From a checkpoint of a small transformer trained on Wikipedia: no position embeddings, tied embeddings.
Each number is 50 + 10 x the weight over its row's rms, rounded and kept within 0 to 99. Layers, rows and columns count from 0. The size before them is the row's rms in percent of the matrix's.

# up: layer 6 MLP up, 1280x320, rms 0.096, rows 162-204, columns 0-79
# down: layer 6 MLP down (transposed), 1280x320, rms 0.0512, rows 162-203, columns 0-79
up162 099:52 37 39 56 48 64 44 51 52 46 48 31 69 53 56 40 67 50 62 73 53 39 53 62 38 57 59 39 48 53 69 46 62 32 52 62 49 52 54 54 52 45 51 64 44 61 74 38 44 60 66 42 44 47 33 41 60 58 41 34 53 58 32 56 50 60 45 68 35 41 51 40 37 68 44 68 53 48 46 56
down162 104:32 50 61 59 57 34 59 81 56 43 50 57 28 52 43 61 56 52 27 40 43 42 38 57 48 51 46 43 52 55 43 42 31 71 46 51 35 45 56 47 48 58 60 55 54 51 29 41 35 51 43 50 37 58 60 59 44 60 61 72 40 51 65 50 52 43 52 40 56 61 54 38 60 26 42 40 44 46 57 52
up163 100:56 44 48 39 41 65 43 49 47 65 53 62 59 62 51 58 46 47 42 45 28 44 60 58 51 70 60 44 58 40 47 42 47 26 62 67 45 40 58 58 44 71 48 61 59 40 35 49 56 67 60 46 50 37 53 54 70 48 38 42 49 46 60 33 47 51 44 50 47 59 70 62 55 34 48 52 43 48 27 36
down163 097:69 46 62 42 50 37 44 55 35 28 53 41 42 56 65 54 54 54 38 42 52 41 62 55 69 57 41 44 50 22 59 65 51 48 46 32 33 53 63 56 50 50 55 47 55 58 56 50 47 58 56 59 50 58 30 52 49 60 55 50 73 49 55 57 44 42 39 54 43 50 62 65 50 48 41 65 58 66 20 59
up164 096:64 46 46 61 51 75 36 51 59 41 57 56 64 43 41 56 52 57 36 52 66 54 54 49 52 51 44 49 38 47 49 59 50 40 36 54 33 39 43 52 39 40 60 45 40 40 53 59 68 60 45 57 66 37 48 40 52 51 52 51 42 47 69 47 63 47 51 42 51 59 56 59 61 52 55 34 33 50 61 42
down164 100:72 37 48 48 42 73 47 52 47 48 45 66 35 28 31 48 71 44 42 52 57 66 62 50 40 56 56 43 49 69 49 54 47 58 51 53 52 41 45 40 51 62 54 44 46 56 45 59 60 53 49 45 49 52 38 40 46 40 43 56 58 36 47 40 52 62 48 53 42 68 56 46 60 45 44 61 39 57 42 65
up165 103:55 50 61 47 34 38 56 35 37 46 51 45 45 52 43 51 46 63 52 44 35 67 44 32 42 59 57 55 63 61 36 56 52 37 67 52 58 55 56 56 50 36 43 67 33 76 43 57 61 50 58 59 28 57 67 50 69 54 49 49 52 57 46 64 53 41 49 41 60 46 26 29 40 26 31 53 56 55 49 36
down165 103:59 60 54 42 44 22 42 45 52 50 43 35 66 37 45 50 52 51 71 50 43 63 55 61 45 51 46 51 67 57 52 51 64 43 54 46 53 52 45 42 36 44 68 64 46 66 55 54 45 49 49 69 62 40 45 45 43 53 59 54 51 57 41 56 37 52 61 71 56 54 70 59 56 55 71 44 56 41 61 36
up166 095:45 52 61 54 43 33 42 61 44 55 50 54 33 36 54 42 62 59 29 50 48 52 62 43 41 44 63 61 46 52 47 54 59 63 45 62 40 65 52 42 42 41 62 38 65 32 47 53 49 58 46 59 57 52 44 68 43 42 34 54 68 40 60 48 33 67 42 52 35 49 74 45 43 41 41 37 36 40 62 46
down166 104:53 68 60 55 65 21 45 47 52 52 48 62 50 45 46 55 50 34 59 57 63 52 36 65 38 30 47 49 47 65 43 53 51 40 67 55 43 32 61 49 34 69 44 59 50 58 56 58 47 54 43 54 37 45 50 59 66 59 46 23 34 39 37 40 49 54 56 55 38 61 58 59 45 55 58 57 30 52 48 69
up167 101:56 37 40 40 52 21 45 79 45 59 55 73 54 54 68 54 36 51 57 63 46 56 55 49 52 72 46 35 53 57 58 60 35 56 47 46 37 54 38 54 38 54 54 55 50 48 51 39 62 58 67 52 75 41 38 37 47 54 49 46 72 48 50 35 28 50 56 50 59 50 39 54 46 46 50 67 48 52 51 50
down167 099:42 55 38 56 66 41 53 46 46 65 44 46 45 55 50 48 72 38 44 31 50 32 49 59 59 30 73 74 41 57 55 40 60 47 41 51 55 22 45 41 68 32 48 49 62 56 64 44 38 38 36 55 53 47 35 54 53 40 33 35 47 77 54 47 57 37 45 69 40 64 62 47 40 48 48 53 48 53 54 58
up168 098:49 47 51 33 48 53 66 58 52 49 49 45 74 54 45 68 51 68 57 45 33 41 52 45 41 64 73 54 40 33 59 54 44 57 49 60 39 56 51 57 69 66 63 25 75 48 54 49 44 42 52 53 47 53 26 52 34 69 47 54 62 45 58 59 41 38 52 38 43 37 38 44 60 51 44 38 66 61 38 41
down168 099:47 53 46 55 43 37 35 68 57 51 42 65 38 46 53 42 37 42 39 44 52 53 49 66 30 63 39 39 51 56 47 59 56 39 44 50 41 48 50 60 51 46 41 66 50 59 35 73 56 52 59 63 56 61 65 34 47 45 60 47 62 63 42 49 50 68 48 58 61 52 50 40 55 21 62 52 55 41 64 54
up169 098:62 54 46 49 61 39 48 48 37 36 51 32 55 50 62 59 71 58 50 48 64 69 50 54 44 45 65 45 26 49 51 41 50 62 58 30 33 54 52 46 36 41 52 53 56 47 50 25 55 37 58 51 58 58 32 44 51 39 52 48 32 64 58 41 46 39 48 50 47 43 39 54 50 47 44 46 60 49 43 45
down169 090:36 45 49 49 73 47 53 58 44 69 44 48 65 63 64 49 66 54 60 54 47 47 54 55 29 39 42 55 65 37 49 59 66 55 62 48 50 57 48 68 23 57 47 42 51 48 60 44 52 47 40 41 60 44 53 64 53 54 55 55 79 65 51 41 36 49 61 60 41 64 48 28 59 43 60 33 40 55 73 51
up170 101:71 62 36 47 44 46 64 43 53 39 68 47 47 48 54 47 59 45 51 41 42 32 51 43 61 61 42 36 45 52 54 44 39 54 45 56 46 27 58 51 60 50 55 62 44 44 43 39 59 38 40 41 39 53 47 36 55 37 45 53 60 70 41 42 49 44 45 48 46 57 53 49 63 53 48 59 45 52 48 44
down170 098:51 53 61 56 73 61 68 64 46 54 58 41 59 50 44 24 59 44 52 70 44 51 52 42 48 41 35 55 49 55 39 51 54 51 29 46 49 54 38 29 62 27 44 58 39 49 63 55 52 60 40 67 42 26 36 32 40 49 55 51 56 48 52 57 49 42 49 51 56 55 59 55 46 36 66 63 62 53 49 42
up171 098:44 39 46 37 31 48 71 29 65 69 63 51 45 63 37 59 46 66 39 48 60 53 44 48 51 49 47 57 51 58 50 34 39 53 31 52 53 70 46 51 48 47 57 33 46 60 51 44 52 43 55 44 58 55 28 33 62 45 43 59 51 60 38 46 54 55 26 42 41 56 59 39 34 70 49 55 59 25 34 60
down171 090:40 43 45 38 57 58 46 58 39 43 18 59 70 42 50 37 53 34 40 58 51 58 59 33 39 41 48 55 43 56 42 62 38 51 40 27 46 55 57 59 60 58 38 59 50 50 45 58 40 57 55 50 58 58 70 55 55 58 34 34 43 50 52 55 52 46 55 61 52 65 38 66 44 41 52 35 53 47 61 59
up172 103:54 46 43 46 54 43 54 50 39 51 57 36 43 41 52 41 35 59 57 34 56 56 46 58 62 38 44 39 35 46 52 42 38 38 49 35 52 48 48 59 38 64 48 59 47 36 54 61 51 63 48 45 73 51 50 41 66 48 53 68 43 47 56 61 46 37 54 40 59 53 49 58 44 63 43 55 34 54 53 62
down172 099:42 57 55 38 54 60 46 45 44 50 56 39 54 60 49 54 68 45 42 47 49 41 36 49 54 56 56 60 42 50 42 63 46 60 59 64 55 59 26 48 53 46 34 38 36 49 48 43 35 45 70 45 55 61 38 41 38 32 56 60 57 47 38 61 32 45 55 33 49 52 41 49 52 53 73 69 52 55 46 63
up173 099:43 47 58 44 50 27 47 64 50 39 42 46 49 38 48 39 46 47 61 41 39 66 25 54 56 45 44 27 45 54 48 27 50 48 54 70 37 55 48 50 67 40 61 50 41 52 70 52 62 59 44 62 35 57 43 50 50 52 67 34 57 46 56 40 52 44 61 45 51 35 54 43 46 45 61 75 52 48 50 60
down173 090:36 49 42 36 34 55 39 49 33 55 57 33 47 63 52 36 64 64 39 53 48 39 43 38 59 57 55 47 54 45 41 45 49 44 46 45 64 29 55 42 57 82 40 52 48 44 55 47 62 62 54 59 50 38 51 42 55 55 26 43 41 58 51 67 42 52 58 50 64 57 60 42 47 49 51 58 40 35 51 49
up174 106:54 71 57 29 55 37 42 38 59 40 51 38 58 43 45 54 63 50 60 51 53 54 40 73 54 57 41 47 28 52 37 60 65 49 60 41 72 64 53 55 42 21 43 59 48 55 49 57 49 47 43 34 59 50 50 48 36 52 57 44 37 50 44 30 47 43 52 52 48 57 44 51 49 46 40 38 70 41 59 57
down174 097:33 49 51 59 60 60 63 63 51 56 72 47 54 37 49 52 46 67 41 25 36 62 42 37 48 59 54 51 61 45 54 33 46 67 48 41 41 62 61 48 41 49 60 50 58 58 48 68 49 61 45 41 69 34 46 45 53 52 54 55 48 57 56 55 44 48 33 53 44 47 44 37 55 62 54 56 61 47 70 48
up175 106:53 47 62 47 49 51 41 57 52 42 64 67 54 34 49 48 42 57 54 37 49 47 45 49 58 48 65 55 50 55 30 58 37 51 63 51 65 64 47 54 45 42 58 61 47 54 47 39 41 74 49 32 47 73 31 46 49 26 54 50 53 38 47 40 57 65 51 52 42 28 58 39 64 49 53 35 54 61 38 52
down175 109:40 49 33 35 73 44 32 42 62 50 57 70 31 49 41 42 57 50 64 68 68 40 47 60 35 53 42 44 51 37 31 41 55 53 46 56 41 60 51 35 49 60 54 25 54 58 39 57 62 61 35 47 50 43 48 57 33 40 42 46 52 42 48 49 46 56 54 41 46 27 55 42 36 50 35 42 46 55 54 54
up176 106:45 65 42 56 38 46 54 43 49 40 54 45 34 40 47 53 54 61 52 35 39 64 47 55 33 49 45 62 58 49 46 62 52 45 44 48 43 48 50 52 63 57 43 66 70 43 50 36 43 49 50 61 48 36 38 58 55 32 79 38 45 73 52 44 56 34 44 51 55 57 23 62 39 38 72 36 57 57 50 42
down176 096:53 53 56 58 55 52 48 63 37 49 28 47 65 39 40 80 50 64 56 55 42 44 40 32 42 52 33 64 60 30 54 32 46 63 52 49 53 43 62 38 48 52 52 66 43 42 31 60 70 46 44 55 39 39 35 43 63 42 42 29 61 42 38 47 54 35 43 47 51 45 62 38 61 47 36 46 60 47 45 64
up177 092:37 55 36 44 40 50 55 58 54 44 42 58 50 58 60 38 50 38 39 36 53 49 48 53 64 78 49 47 45 50 40 65 36 64 49 55 71 55 41 47 45 69 63 49 47 57 40 62 62 57 50 47 53 42 48 59 42 47 36 68 43 53 43 51 28 50 25 47 49 58 55 37 65 43 50 50 57 38 40 72
down177 103:44 33 60 62 44 71 39 42 50 56 37 48 47 48 39 57 52 57 40 44 48 56 53 46 53 53 64 36 45 13 58 56 47 63 53 46 41 35 37 65 51 43 55 54 51 45 63 52 60 49 44 57 55 55 38 42 57 69 55 40 37 60 58 31 52 47 59 53 57 51 46 47 61 61 38 51 44 69 64 45
up178 101:34 37 48 40 58 57 50 45 61 55 54 38 40 42 47 62 70 58 77 50 55 53 44 65 41 46 47 44 65 56 48 41 58 54 49 57 48 42 58 62 52 46 52 48 59 32 51 39 50 30 66 53 41 46 59 54 39 78 44 47 58 33 46 62 51 53 46 40 54 47 50 54 60 44 64 37 60 45 53 43
down178 103:53 54 50 54 50 66 43 35 45 65 49 47 45 50 51 49 59 46 50 40 48 49 43 49 49 52 67 68 47 60 56 53 51 56 60 50 51 71 68 51 45 40 53 69 52 61 43 56 43 45 42 69 59 58 48 42 43 43 56 53 63 49 52 27 53 58 41 45 62 58 51 41 71 58 45 49 32 58 50 49
up179 105:52 52 50 59 57 69 46 59 38 51 65 55 57 46 53 48 58 37 47 36 37 55 51 50 49 53 47 33 70 65 37 53 40 50 33 47 40 48 36 56 51 60 39 48 43 46 32 52 74 43 77 50 49 45 52 39 52 48 28 41 42 68 52 42 56 42 39 43 35 53 47 58 59 58 37 53 62 58 37 52
down179 089:40 43 58 46 51 74 34 48 31 49 75 50 33 60 56 57 55 61 43 40 41 56 44 45 58 39 35 65 66 69 57 49 59 48 63 46 71 47 45 37 61 52 69 43 46 55 46 66 54 52 46 58 27 48 56 68 44 36 65 66 60 53 49 47 59 50 35 52 65 56 51 47 46 69 58 57 61 65 38 50
up180 107:48 52 28 39 47 56 46 44 37 61 49 55 59 53 56 45 57 60 46 64 55 59 38 53 67 38 45 46 59 26 33 46 56 44 45 67 51 21 52 29 40 59 45 58 50 62 40 48 40 65 49 53 40 52 35 48 50 35 69 73 50 62 37 53 51 48 53 54 49 53 38 59 31 37 51 54 31 53 61 47
down180 106:46 52 57 36 58 77 52 59 60 55 51 54 45 40 41 54 50 54 49 37 43 53 26 34 54 55 37 51 62 15 35 55 42 52 36 47 64 53 34 39 32 30 54 64 68 57 55 48 50 72 58 47 52 50 43 45 59 52 33 52 55 65 48 43 53 59 32 53 46 32 59 54 46 48 61 31 59 60 44 51
up181 098:65 39 48 30 75 59 50 58 48 33 51 37 39 65 50 50 50 46 69 61 58 62 52 54 52 46 30 39 54 38 48 41 51 54 22 52 53 51 62 65 55 40 34 46 43 68 46 47 51 53 60 64 53 39 50 63 48 42 70 35 43 60 34 59 58 58 61 44 58 69 48 60 33 51 41 52 46 53 55 42
down181 095:48 53 48 54 41 20 54 24 56 46 44 44 49 44 62 43 39 50 47 45 39 59 67 58 61 48 49 55 47 66 57 45 62 54 47 50 35 57 41 49 33 50 44 61 41 25 46 57 39 40 60 57 47 50 70 49 61 55 44 69 45 45 50 41 63 64 39 60 53 29 34 59 56 63 41 44 47 51 61 50
up182 110:59 48 51 51 44 53 30 56 55 37 42 55 45 53 38 48 58 48 45 59 54 39 53 55 40 48 43 38 39 50 51 61 36 62 46 48 61 42 57 58 61 46 57 75 35 34 60 42 71 34 30 62 35 49 49 53 55 47 39 78 55 42 43 39 39 56 50 57 45 54 44 47 37 69 42 47 44 59 42 49
down182 108:53 44 54 51 56 49 50 51 66 49 43 48 45 49 36 50 45 60 57 47 52 64 48 45 47 56 56 55 42 59 43 50 28 56 58 48 39 51 69 46 37 44 49 51 35 54 57 58 43 66 67 54 45 38 53 45 56 60 59 55 42 66 56 58 40 55 70 37 53 58 66 41 45 44 40 40 55 51 48 48
up183 098:32 56 54 50 59 34 57 51 53 42 43 46 42 35 53 48 39 57 53 54 42 58 53 63 57 45 76 34 32 38 52 52 74 52 39 53 53 45 43 54 43 48 34 38 55 45 55 48 36 42 32 65 55 53 40 70 59 63 70 42 58 42 40 63 55 34 53 40 54 51 48 37 40 60 37 64 36 52 47 48
down183 096:66 36 39 52 38 07 40 40 46 52 66 64 51 60 58 37 55 50 63 54 46 48 52 47 49 37 48 48 57 60 31 48 49 44 60 42 56 45 47 53 42 44 61 45 50 41 40 50 45 68 62 54 53 65 46 36 52 44 27 53 50 49 54 26 38 52 50 49 45 54 54 50 66 44 53 20 37 51 50 48
up184 105:48 42 52 13 56 51 50 56 54 54 46 41 55 51 58 45 37 56 63 45 67 36 55 54 45 44 45 69 51 52 55 30 54 49 58 60 50 42 62 49 48 44 50 43 45 49 50 53 63 48 53 56 39 50 38 42 40 56 38 49 53 39 40 39 44 54 60 49 43 46 47 42 58 58 44 48 52 43 72 51
down184 103:53 44 44 70 59 50 65 43 48 43 53 54 39 54 33 53 57 26 54 52 64 43 57 52 48 51 51 57 42 47 60 53 37 64 29 58 41 51 44 58 50 46 51 38 38 52 40 50 55 49 32 39 60 49 57 49 38 53 59 51 53 55 54 53 27 37 53 61 60 44 58 64 35 43 59 62 52 42 59 63
up185 097:56 53 54 51 49 45 61 44 52 58 45 45 59 33 29 36 56 61 67 40 51 46 38 33 46 62 52 58 33 42 57 67 60 63 53 47 49 49 54 38 37 37 43 39 50 51 53 53 45 49 58 52 54 66 40 59 58 31 56 55 51 31 52 69 60 58 47 50 69 63 44 62 55 25 50 66 26 62 58 64
down185 095:58 49 45 57 49 56 30 48 46 42 52 59 43 39 56 40 41 54 61 56 63 38 48 56 50 44 46 39 72 62 60 51 40 38 46 50 55 50 56 50 74 52 50 43 53 45 58 57 47 46 48 60 53 68 41 38 62 55 49 52 45 54 35 61 45 49 40 51 76 59 36 52 63 62 52 44 42 56 50 39
up186 105:54 44 50 49 52 53 35 33 57 51 67 54 41 45 55 41 55 42 67 55 50 46 50 59 55 47 33 40 45 54 51 56 49 53 57 46 47 57 52 54 43 57 53 53 57 40 59 53 46 46 46 69 47 53 46 43 56 50 67 59 55 55 58 50 41 36 48 62 61 56 39 52 50 35 48 59 30 34 51 48
down186 112:42 55 48 39 59 53 51 63 48 60 47 73 56 58 51 53 59 53 58 43 47 35 57 50 72 40 36 46 46 75 60 44 44 52 49 50 42 64 44 51 52 37 47 52 65 50 51 46 54 47 32 57 51 56 51 57 25 45 44 45 70 58 52 47 47 23 38 37 45 28 52 69 38 58 61 58 62 60 46 44
up187 102:50 43 52 43 53 43 61 57 55 49 66 48 36 58 55 45 55 43 40 42 57 71 40 51 52 43 61 52 44 51 26 25 41 59 43 39 40 43 51 64 48 44 70 53 63 47 37 48 44 50 41 52 46 54 31 52 75 40 52 63 43 49 61 57 57 51 35 53 57 46 37 53 58 49 46 57 50 46 76 33
down187 102:50 49 55 38 43 41 50 38 62 51 47 68 46 48 49 69 63 45 62 42 44 43 46 39 45 48 62 48 58 65 60 54 65 53 53 52 41 65 48 34 64 46 37 66 46 38 68 58 61 50 52 47 25 45 55 50 43 53 56 45 56 55 58 55 40 50 23 56 51 54 54 53 49 63 58 61 41 64 50 62
up188 105:53 56 31 42 59 52 51 54 76 69 45 39 50 61 30 60 45 64 62 34 43 45 39 48 51 46 45 38 48 57 60 52 56 57 45 64 47 59 50 59 45 58 71 68 65 39 58 24 49 48 36 64 43 57 66 51 60 61 50 49 42 37 34 71 44 46 46 36 53 45 50 67 76 43 27 47 48 38 64 35
down188 104:53 28 40 59 41 49 42 37 43 49 42 50 55 47 57 62 37 47 34 71 51 28 49 52 31 61 64 43 40 71 34 57 56 50 52 56 62 58 57 65 49 58 46 40 51 45 53 67 49 42 39 50 59 54 58 32 46 35 42 57 44 57 59 61 47 74 48 46 44 41 48 38 36 43 46 44 60 47 46 64
up189 103:45 41 25 49 50 51 47 49 51 62 62 43 27 26 53 52 41 49 67 58 63 57 46 70 67 41 58 46 54 53 42 48 42 42 53 41 59 40 53 28 55 34 43 34 52 50 48 49 75 47 62 46 47 39 49 48 28 64 39 39 60 50 49 46 49 54 53 52 57 50 44 35 34 47 43 51 63 41 51 43
down189 097:60 65 41 58 32 45 49 56 39 39 38 63 48 48 47 46 44 45 49 28 43 55 36 69 44 69 54 45 52 57 64 33 36 47 53 56 62 39 62 58 51 61 50 58 46 37 48 43 43 64 47 31 39 49 57 36 55 59 60 67 59 54 51 41 46 42 60 44 65 50 50 71 36 52 46 54 69 47 47 60
up190 105:52 45 52 30 67 58 40 41 43 55 39 65 38 63 56 42 48 59 34 46 49 58 50 42 61 43 44 37 69 47 46 50 49 36 54 77 71 50 39 39 63 52 48 45 54 71 29 43 49 65 66 46 50 55 53 51 51 47 47 47 59 72 60 40 44 49 43 51 47 31 49 52 49 40 46 55 66 30 51 62
down190 104:32 47 31 55 58 89 59 29 45 26 55 50 59 35 47 61 48 41 32 45 48 70 50 54 68 42 58 48 42 31 53 56 75 43 62 54 64 58 46 56 57 34 51 43 47 79 47 57 37 47 52 57 39 41 69 59 63 61 56 39 45 53 42 39 50 38 57 51 34 46 59 48 48 58 47 77 57 47 44 57
up191 099:59 47 42 63 42 43 39 54 53 52 46 51 59 37 51 53 59 58 42 45 60 47 60 43 55 56 66 42 58 46 56 60 53 47 48 39 58 44 22 43 61 50 68 51 52 47 61 41 58 40 44 50 43 66 35 46 41 79 54 35 58 43 45 53 50 47 45 76 45 56 50 44 49 28 54 63 55 43 58 25
down191 098:57 50 70 45 46 55 59 56 56 65 60 83 39 70 43 46 50 55 44 59 53 62 52 40 45 65 36 48 37 51 50 48 34 45 51 66 33 36 62 53 50 49 49 54 67 56 36 42 37 53 60 57 61 55 41 39 50 51 49 62 61 60 45 49 47 33 49 46 51 46 39 62 47 51 38 48 45 50 47 43
up192 093:59 32 33 46 61 37 54 50 46 61 46 46 79 49 51 59 56 74 53 56 58 59 50 47 48 46 45 62 40 46 42 76 59 59 58 51 59 45 56 52 51 22 51 50 63 50 51 35 37 44 42 39 46 30 63 33 44 38 45 56 43 34 40 62 43 49 56 59 50 60 54 59 70 27 54 39 45 40 53 56
down192 092:31 39 65 55 77 29 57 62 64 46 43 53 49 55 49 41 40 33 47 48 62 55 32 64 47 41 51 47 53 40 47 35 57 33 54 58 36 58 55 51 53 53 63 48 34 50 55 69 49 41 58 66 57 55 62 49 41 45 31 49 46 42 58 40 55 61 63 44 66 49 48 42 36 52 62 43 70 59 58 35
up193 093:46 54 51 34 39 32 59 42 67 53 44 50 50 41 58 54 48 72 71 62 58 49 52 35 61 45 51 67 43 47 55 55 43 53 40 41 43 42 47 40 63 61 51 41 52 38 58 56 46 64 63 63 60 42 35 57 39 56 48 47 55 50 37 48 45 38 75 59 43 70 64 57 57 38 46 51 52 67 58 42
down193 101:44 43 50 58 61 28 65 65 41 47 59 52 49 52 55 58 46 45 34 39 67 66 46 52 40 47 51 53 37 50 60 61 48 53 66 50 39 41 56 67 24 41 43 73 54 27 45 48 41 40 47 58 36 59 47 36 46 49 60 53 48 47 58 41 58 45 28 56 43 35 54 53 30 67 64 52 48 52 46 53
up194 100:48 46 37 53 47 44 36 46 62 44 48 46 51 63 53 60 44 64 43 46 58 56 42 48 33 47 61 53 58 34 54 29 73 59 28 49 43 52 49 61 50 47 41 49 49 74 56 49 24 39 45 41 68 47 50 42 54 48 57 50 43 57 60 52 43 62 44 56 41 53 51 60 35 51 64 49 48 33 66 52
down194 096:44 43 63 43 56 51 48 62 35 56 55 45 63 51 54 52 44 58 66 44 37 65 42 27 57 54 33 44 46 05 42 55 31 32 54 47 53 52 47 40 57 52 60 63 38 44 57 45 45 58 60 49 45 57 54 45 41 53 51 41 49 32 59 50 30 59 32 44 71 43 43 60 57 43 39 62 49 43 51 67
up195 099:54 38 64 55 73 47 39 45 51 57 54 41 55 67 53 41 47 39 62 44 56 38 50 48 48 50 60 59 46 55 44 44 52 41 43 45 36 59 51 58 31 37 52 51 36 39 43 36 49 56 55 64 34 46 37 59 67 44 58 43 41 48 71 51 68 64 44 52 60 61 41 52 45 37 18 40 31 58 47 49
down195 111:53 51 48 51 43 57 53 51 47 38 55 61 49 42 45 71 51 40 52 53 50 39 53 47 49 46 48 44 51 55 43 37 59 56 50 53 56 45 45 50 67 63 44 45 57 64 55 47 67 43 51 44 50 52 42 66 55 43 52 52 33 50 47 40 55 54 51 43 54 58 54 57 54 59 45 67 36 54 51 60
up196 103:55 57 33 42 40 43 36 52 59 54 51 55 48 26 37 60 42 48 32 49 51 59 55 54 52 57 52 41 51 43 64 59 50 38 40 46 57 34 62 61 54 53 43 48 51 58 71 44 60 44 53 38 54 53 45 44 48 43 43 39 56 41 53 50 53 31 31 47 55 51 56 45 30 61 43 48 55 44 52 63
down196 103:64 62 52 43 36 34 58 58 66 39 63 51 61 49 42 68 51 45 61 53 61 39 50 38 63 51 51 58 38 39 38 54 69 56 65 48 44 41 45 42 48 58 52 31 52 66 43 64 57 61 54 47 51 63 46 43 50 61 39 49 59 53 70 49 59 35 58 42 48 38 55 57 50 59 55 57 43 41 54 52
up197 109:66 58 36 54 48 49 49 57 50 48 52 55 61 69 56 48 40 50 51 49 72 71 49 32 44 57 51 87 43 47 58 48 62 35 25 43 33 51 52 57 42 47 58 60 48 52 48 40 55 50 45 61 46 54 42 37 46 48 53 54 55 62 51 43 58 37 62 49 60 44 55 49 61 38 45 59 63 47 62 49
down197 099:45 45 40 54 58 56 45 69 56 56 50 43 42 44 38 53 48 40 43 45 44 31 48 45 41 64 58 30 34 41 50 50 44 68 46 56 51 36 61 34 47 48 74 56 60 56 44 65 63 56 34 53 53 40 35 53 39 46 65 52 65 45 54 38 56 54 54 37 55 58 67 64 49 64 60 49 55 56 51 63
up198 094:30 48 51 34 74 41 41 53 49 42 56 50 42 61 31 41 57 65 55 53 59 63 47 43 60 64 49 68 30 51 49 39 65 52 49 51 43 53 61 66 37 37 54 53 66 34 44 59 44 53 55 62 48 58 49 50 33 33 46 46 60 54 51 58 37 50 61 52 61 41 48 55 49 49 46 60 54 50 46 45
down198 097:53 44 43 35 35 34 52 48 64 46 53 59 58 39 45 65 34 56 64 39 53 44 64 53 38 36 46 47 64 50 39 70 53 31 55 43 38 50 52 52 72 55 40 60 39 62 38 57 57 34 45 38 35 47 34 44 58 64 56 59 49 50 60 51 69 50 40 40 39 48 44 43 37 47 52 45 60 44 42 75
up199 096:45 40 41 54 42 70 56 44 59 52 52 64 32 50 34 37 37 34 50 66 59 41 73 47 47 43 55 41 43 29 70 65 57 49 52 46 70 57 37 53 51 56 52 38 30 38 50 55 47 64 51 52 63 43 52 46 59 49 32 44 62 61 62 53 46 45 49 47 57 37 39 46 43 47 32 55 52 43 61 51
down199 102:61 49 44 46 69 88 28 47 50 63 46 53 77 44 48 52 47 66 47 60 54 50 58 59 52 41 43 43 43 34 41 37 46 49 54 48 50 43 49 41 55 54 42 57 66 41 45 49 45 54 68 57 43 52 34 33 37 53 47 38 58 35 35 48 56 57 28 58 37 62 71 43 65 53 49 48 55 54 58 74
up200 098:56 45 37 56 44 46 68 40 52 45 59 35 37 34 51 46 56 51 56 46 42 44 38 46 34 49 64 41 53 50 50 63 50 49 58 48 55 41 68 57 62 57 46 53 59 31 35 43 58 42 39 41 49 42 55 42 55 39 43 72 60 52 46 21 37 38 52 59 48 48 53 53 59 40 44 48 57 42 45 46
down200 099:42 44 62 48 46 33 67 49 46 47 45 36 52 46 58 47 56 62 45 58 69 45 56 52 65 44 57 52 46 40 49 53 50 35 46 37 44 55 61 39 57 56 50 38 48 58 46 67 69 42 37 45 53 56 44 40 50 45 60 34 80 51 50 58 49 51 40 46 52 45 76 48 37 58 51 37 64 73 54 71
up201 099:37 46 30 45 68 55 24 55 49 57 48 59 52 39 36 63 57 48 58 55 47 69 54 48 52 66 58 45 50 74 58 54 40 47 59 66 41 58 59 54 45 42 49 58 55 41 43 32 41 55 50 48 65 51 27 37 39 27 37 38 38 45 57 53 50 56 41 42 40 49 45 39 47 57 51 64 36 49 63 61
down201 103:47 47 54 29 58 42 50 33 33 45 43 48 57 49 66 38 64 45 48 53 49 40 40 45 62 51 60 57 38 45 62 36 65 60 49 28 32 53 38 36 37 63 63 47 52 68 70 56 68 48 58 48 50 40 58 60 46 45 47 56 58 52 56 56 54 42 31 51 60 64 42 57 43 52 29 43 60 53 52 47
up202 100:20 44 56 48 48 44 45 60 54 49 37 60 44 43 44 45 62 56 41 53 39 49 54 60 76 62 42 59 53 60 32 51 47 56 38 39 61 41 32 54 53 52 40 56 66 42 41 64 66 50 40 43 55 54 51 60 39 50 58 60 69 74 63 51 44 53 56 46 58 42 38 50 65 42 53 40 33 50 56 54
down202 096:41 48 64 41 58 70 56 66 63 66 37 47 59 64 52 71 43 52 51 42 62 53 39 62 45 50 44 58 48 74 70 49 40 36 59 66 41 56 44 43 53 59 46 52 46 60 49 36 59 48 63 50 43 53 44 48 44 48 52 30 50 53 44 65 55 55 67 33 58 36 40 57 56 54 47 58 49 61 26 48
up203 093:51 50 66 48 64 47 57 54 48 40 40 51 63 39 39 42 44 36 49 35 65 58 37 35 50 50 40 65 32 49 43 53 38 67 45 51 54 41 48 34 49 33 50 62 47 58 43 47 58 50 52 55 57 36 38 59 68 54 26 59 43 41 38 53 53 47 59 53 52 55 61 62 46 55 47 35 50 39 61 46
down203 115:45 51 54 35 61 22 49 59 69 37 57 49 34 35 37 54 29 36 65 42 41 47 52 76 40 69 27 49 56 47 43 45 51 59 44 49 30 52 34 43 62 61 49 45 43 63 35 66 41 73 33 64 41 57 40 52 53 49 61 51 75 33 54 51 43 58 44 47 75 45 60 49 49 55 51 60 56 62 49 46
up204 100:32 57 40 42 48 67 44 33 48 37 59 60 59 54 46 50 48 47 57 47 53 49 48 57 65 56 60 50 31 37 43 42 44 46 58 50 42 46 66 32 48 53 32 39 48 41 37 57 62 40 58 44 42 41 42 30 64 38 57 45 40 43 46 51 38 52 52 51 63 57 59 53 38 58 50 56 55 40 38 54